config.yaml
num_key_value_heads: 1
norm: "rmsnorm"
norm_place: "pre"
rope_fraction: 1.0
max_seq_len: 128
train_tokens: 145000000
Each number is 128 + 32 x the weight over its row's rms, rounded and kept within 0 to 255. Layers, rows and columns count from 0. Numbers have three digits each. The size before them is the row's rms in percent of the matrix's.

# layer 5 attention query, 64x64, rms 0.177, rows 0-21, columns 0-63
122:159103085175015099133163138105142136131110081128050135132106140106126138109088160113113126141152139113180101143120095122078164113109093088152143135124072121164166096103089128165151117105076174
074:113144137043100130117134170140174120115162140109128116103124173141178097139126152189109187161205082150129124188135104158087124079129159112152154064122087118155129098091170165114127109157102157
101:105123171186125149147109086146086108113110108139131077146154126106120157093096130159049083115120131107103128104129153164160091116118137122159121106090179134069124183231100193100129144109121094
105:122153136157122158145115121132121118153128121133168109142177177132228119144090141118092163137147122101188108174157148150194098079129146130082096099133166086135169130130166090081087150138137046
087:085100125103120118160089174101145097134130156125152084079105103100076090102127148072156142147132147164070114116148110131116170129083159117141106087144072129150133075079092091106135088194174194
091:107068076068123137128067129115145113120096109112150137125128090134166109110101144073096141121154134184134103118146127146109153102085201124135149059130092127090114056066071112134083100116163148
103:149170110098134130170141077187103110111170089118154134141162157165144144153105123171120146119112146106154117079114145118174065156107099139079154147102188092061140206112158155171113100077107150
121:069109155124165124116092136051157178144105180121159086069133103115151161119144191084126109126172135165148142151155114095136145068072125101109093147090129150160099105095144123092129095133195092
134:137091120160087138115125142073172131126090179122118126132090078088077115126137137099151139138112094168136089125107109113055164142119169122163106105154063146151105045101126107135115102205134191
082:144096142114172112080144075097094096119126161125176129110051079119166111112171123175166150096132124113157115135172118051131124164145134053157173060158144157129107142122163086119101132140127094
110:169083145150143098091177143120120088101106162120147186191167192174103204213130162116168102164163131136107154147092089138118104155137144139147143087128087144145154098119107098147132135136088157
083:099157131102126158141131124146138174108162099120064146150150181170192137059200094147129108126150115114139137149120130155162147080184087166059177121166111114107077176119113139104147181124141120
087:189100055124140150110147217149130185115112130166151078149099107153102131108134127070090083149108138142100118170116182132073109147157109138121196135135108100121114107131119172135117142201153106
104:191146125142119104109087080173114205147078154146126142172148169124115095142142178079113088156193150165159146110068114120136100095103158110140110102106125140099152114047102126127153181098130113
085:166135144091112096158135162144175098100094155119140181122134141155090134231159135204151144156117109112107087090052127081125138109122142093161111134068163131115134094144164121122094137166127178
101:126117131113130047106170102088172150133150151148137137109080092141135117138110092209221160120093138187129164056084134135142126132173123138146159119116154159134180089162165148095130111111125135
086:110167135118125097119096166051125110107177070117129146121115125171135091098158113059096107103139122102147108152217136089098147129121105138074152172082075127168144130154111179107125135104193142
103:114134107113117169165137116159109095103089128110134073165151169112093161190071152197118140067065099150089172164133150188097126098095138124164115067123086110122153139147148087122145162096118152
093:117177134098133121059144114151123149159160154107153129143105134100135107131143097097194160142133176148144177139184162103148156176133127147098142074153131119199142183146174098106159179072111063
095:098172182109137115098131066160083104064146120123154141077139169177164091039197143165081109138129118128122159140163143111115121132129118133137103211134136108185094119122136150097147131115096112
107:193151109186177147093136091158118168141129158152166071125102114125129045118141043096184108102168154104104185105142125149080124124134106126115162126132109098162167123182126128105122119106108087
095:106108105072112154123160167114144071117099155171106134150122143133099063157114112159021178129085114124206150146102115123103101126095165140136089145137096106135112175080142139141113173169109160
# layer 5 attention key, 64x64, rms 0.181, rows 0-20, columns 0-63
123:094104111155203145146145071172150124124130140134107157111107104138139139197080090164133123181167201066116125109141136095111112124161150176142154124202167126072127133142163138105167175156121135
100:083075162116160031129126171123063105127122133091096119091121092178177079137096121146117129078140126138127172089156107162147075178118133124147115142196126155093103150129158135123104110177117097
131:132141092120125168102046156074175131199160141177140176140104172102100140146126119161158200162120183106177102152144104067087106107117127157099123142080142058115151132136112116120131131136120129
106:152063122092115122138062116037067132172132102138133146121111129137153126117188139116172118149139165094097161181131075148149110110087098134120142129093105087130098151143076149106070143072170135
093:155209212173125094127140116124139116086115160120117170135169095170130131140122124158120136125084132172100104116121152086102098126153105107130085146204092128153155119070193092163166129153084157
111:165124157180132107122166089124136103075133133101108120106125035146151130107148112162147079147108164147124129087127109117122071125181059129099118135226095149121095104125165132132158151117062150
073:116125094101114163121138094157127123172167125140146097142091140089114129158168112095113142124143143125182120126189135136156153167065116137144197125091171127118064141141089179122106038046152121
135:154180165155132084088137139086158146089079151107187147127179092127142116054105148129089197129073113126134133100138115152139087070127113076114067146108078134170158096169112126099112133137112147
081:149123121131122112131131163074133130071089138093127163121147143120157121087123132125116137134101148149068095129124094138118160106156116049139024137152120162203161114123110072109072180178105103
115:144155167162118085156139119119124114050090171113101161128124153132170127112119132134164087161141108094091146103092159149082149099154106127143069139207109143131134102078169128144155200205103158
110:078110136121189163126115169186095177142126158146104060103103133141127133146092166129133080138142124080181135116137168113132176133141080180150153079172109125123085182084174150104170131145130177
079:109133110178102083161109116094072158109131132121144161115189155105162178127048160170185188106110125155129104095100109158167169130128124113138093138102111162134117135214096099131132192130129108
096:129114092099080154094095130147143094126190088117114144140124128071103102148154174172149103104114185128119179119113065070178125119161132146132137156122155069184192138101146142097180127099074131
107:137127107160145100164139111071136126087198094190127128172114168135144085101108135160130115106105142119168091048072117080150134085157117091133144159135071122086059167104111146108120102124095163
087:167100124076156124069126130189098142127108183130150102209092108078103134112194080140102100163062170119151112146163171145136151144130105119148154136200139121122062144124157145123121120146102123
091:142043121108117110086113118129129154145083196110111150083095185141068123087185108124118099149109109144120081181141141143171146144128122157098175190131125123100132109149133155090193145120173082
087:117128128177118097118167125187142151100093177102089097093126096184166147123104152124159207085156165101149134123146130155145134148140087089176131100144180201130131082136087109109090109180089107
103:160088188130193175144097090120163152110126123166159180116107065111154131185109142135104090195117200099130091119119099094143099164117133166151108100156094129110145113171120164172085122151158148
088:141125123154109087175109035103135186122099126118120103087179176170140105134070132104089063057151075162099088146123119130114135106086123168131078131104130163108151153118127126093162124136085124
095:119093096151091099153117183070082140098120096155122110115142142133114172133137112119065185063063137131151092122159157176116155117127121124105129130116097201200168128156150081094107123098100090
099:124168121146052106150145096077158192138098108142100157104078174159107104068106169172078132098108172174140091124113103092158073100141129101102107149128169154124149151103104152137191110157101118